config = dict(
    d_model=96,
    activation='swiglu',
    init_std_down=0.00767,
    schedule='wsd',
    doc_mask=True,
    train_tokens=82970000,
)
Each number is 500 + 25 x the weight over its row's rms, rounded and kept within 0 to 999. Layers, rows and columns count from 0. Numbers have three digits each. The size before them is the row's rms in percent of the matrix's.

# layer 14 attention query, 96x96, rms 0.0778, rows 68-95, columns 0-95
092:547504458522503524508521489482535492499504494531469474535500537491446525503470483495468503493532523513500501454499469473519468501466489528492490465453504501465536546502526538513502482472457470531551526492510521475491518511476487462481517521515501518541527503534467522533472480506481488518
104:488442479531502491480530514538472523501507497493480522516513474473486536527489501489481494557500549510511523460485511485531489490489461548457524493491479497473529508533520530497515511508518489571514529499533499528511551506490466489506504516499472479496532491548531515534510495524482483552
093:495559483509497487521533487453493532490464457498449498519493523545442506477498498521491509488526553527507512517508495514488483491511470527522473438520471497499495455497468513523509500513463540472523484527531487517528539479480516513494497501482533510526485528490473549521497483515509527464
091:479460529510528484465497494521471501467561498490539558497518431495555524501480501512491475518515553479516507459477493512515497487493482491457538544499519502488525490503482502523539507488504470467513486479488501518508500524490501530485517463481500494480552491492501540513453493474478520463
085:534537494475486494508506508516465502484527481496509485499497513449501459504481487522524502539485529511452509484490473481484509477475503508546506445479485532550558568510484499497468510499489466531513464537459506475476544488477500493473458518546477500499525500527494508523507504492527525522
096:561518488550490523529514462427491512495472471483503485525481510485435526511499495488502491461481491484482501541498489501510487504504490536564466476503518533469482486500484494505442517475441525501484501510502498491530487500485502497515507530484500540484471462500453499491525482527531499499
107:469491495543505530495509459546502507486485510545482488519473494525506518466487435505494493472505504484473482512487484507558453499516526514460500500487459465466483483506524471489529513509469522507472543516556522501499536503480529478518516516492529489500518487477526454532478546540485486521
096:503522449449500474525526507487504523513493484482538486542455477465486489496518538522533510534489520495515512487502540499469538508541517499492489464503546512478496535472484511433493483529485493474533444495483488473485467522532486530489467481484486473460509475512503507518477471457488500487
094:506478498522448489466499480455523487503508534485514544496520511449487493521454470501470512466495511511446502542502515549537518501515470506521493504496531504473506500458484472526522489543496486523528517490497456511529493521503486445524505498473471552556502509534521526484517484507524497485
100:456536505455540491478469481489493483531514515507492460493522477495553515520499520465467501513532486460526517476471506500507509518496489528471512531521541458499509479511504477502544494504545486496513544474549492530503468523503513493522551498464483455465533504471519504478483460517491462485
106:542460528530508538508530517509471499498506490478520522472491509534492513500547541539546465499534485503525528480496502452487518502460524490480501528435465506460461506489495522480499539459496489465508461500468514485535477492515446501509494492502509501482470478513507475520481525512519467466
099:480455522505485498510534500497553468529479529490546519484538516461483503516456469481452483492458470524439486498512541543536523465510491464516514475510498506486518501487500506501510484495537496556474478488522509491482493548521503466513503483506475532526499530461505461486497497516481522527
098:575454524534506513506561454501479488495530506480521515485515486487493523514476488520520468466506505480447521521479491529524499505478500455492449530461522531449511498513494499533505524497511469528516506502479502485540463508508479485532478477471507506490500490541505474487510518479555482516
098:479473517511490504489483457474525448516489520486522526480527505456513500514479462461466496490497465479443486499510531553537532472508460498548510460524508510485517496503514505534507481535541481538478503508507490506492495537514523470519500472495473543553495505481486488469504482506524500555
119:575490520499513512514535502511450476500529490494524462533489501480487519512460460487534496476495509507453506515497512531526483520476505494508449517483542542461505528533469501520469533508475488544498519509491474504499468497484495507523477510485497521494519488567502494534481504474569490509
096:507485509517500500494505457469508465527504509474531499493523493436509507517461451470469486476486482498443482502501534566546517486491478493544494476521530508473516502518490496538499494527532469554493503513511486511490481534511520459531475484499496524545505498495493509466526484494549492546
084:483505477498505495509485516490509532464498490501467506498487478564504483473538546523503495508515527478566495515505479440452518512523508525472523511503466479544498489464516509465513493498465507431514483486501521505534552483481485513478549501499515507452482503506498485520479516479451502476
119:522451502505496505543517497487478520506464534522546496547512455545521528507487492513508469470518531473528496509504480502497501490557485492477483504494527519471537519466501495544513474507453471501515465488533503489523504495487502478503523495503509534459543459568482510535500520465525500526
093:542513520485528502524540457520499553466463495513540503511491494528462516492524558485529487524528472474512505476476551501433500490512509497488469518501504481518508497478525496492489528515492509407470483467468543500501510484502508505478508494499504481473492481483517528522513513471486501465
089:469492493510473494505494501502482515531494483521457509474523493451548455506490441550509506492472513530494482493500510513557505442469503504495543497496498476511491453490474498547504510543539500535495521520458451533500495530447472481539455487512510518504496502512491526496501494520511506492
123:512488481491531493510525538515463532488506473552508463493488447502485535475525507500479497510523496512558519477494509485464468520505489506462502524517481422489482461517504479464516522489502541472472473484480490501488513455504553499475521524502500478474484475476483519477514484486508450462
089:538529545497519498524510457505516497516472509448571529521510518501477487496553531464493468498536483488520489480516552467456551513498488491488517505499494499525495518455519503512497530490522470445495486455469569478494519536519493512511496493510499499497472488482503502514513503502533511504
089:566518511500518498514522484498509514488484496483550487509504508493470473490567546464477489487515488490538511484511544460438540515504470486477506517499504470541487491475492471513534552507505480441513495457451549487506521514519514520502499494517500482484465497472499522491493491499534507487
105:521522560500506511514504461484496496527504492480548493492470509452487510529511502456524484524507467517491511484469574494510517491446506495539478504456499542466504509504501532505477541473519492524503479478479532497486470518483486503498469495477499475547495506478504485482530507568549494508
112:509485473471534474508521496515487527493480491526518513499495440515480528480528485515492496529509489452562492488521470517488495500561473471445535508487497445505518473509525459489497445504490515490489483476481475498477537498537545501486545518529468509466516468477473504498512484472491484502
093:537532533504528488523527453509501507499477493445565524518506511512456506481534544483508471517537468476520508504480548487441535476504497489475492494486500495497491532470520506485487519489496488441498486474448550453499510519542482505525515481498492473489490474471523504494505513500515485488
088:499517526496516494533501463505493477531491503447578534525493504510470514498541544485516447528538465467523496490510541474475535511505486473474524491480499500470472535452525504488493499468502474455506480462478546443482517529533480500522503499501497477488487479472503499496496514510509488495
089:461488477501471503484473554476471467514520491514440480486485501478520508520463463528529502500476497520480505509485460489563467510465524509521490472477492535448497511520479522483500477480511511585510500545532448506495473485490472493506478512480504507515505531497490472487485505535496492492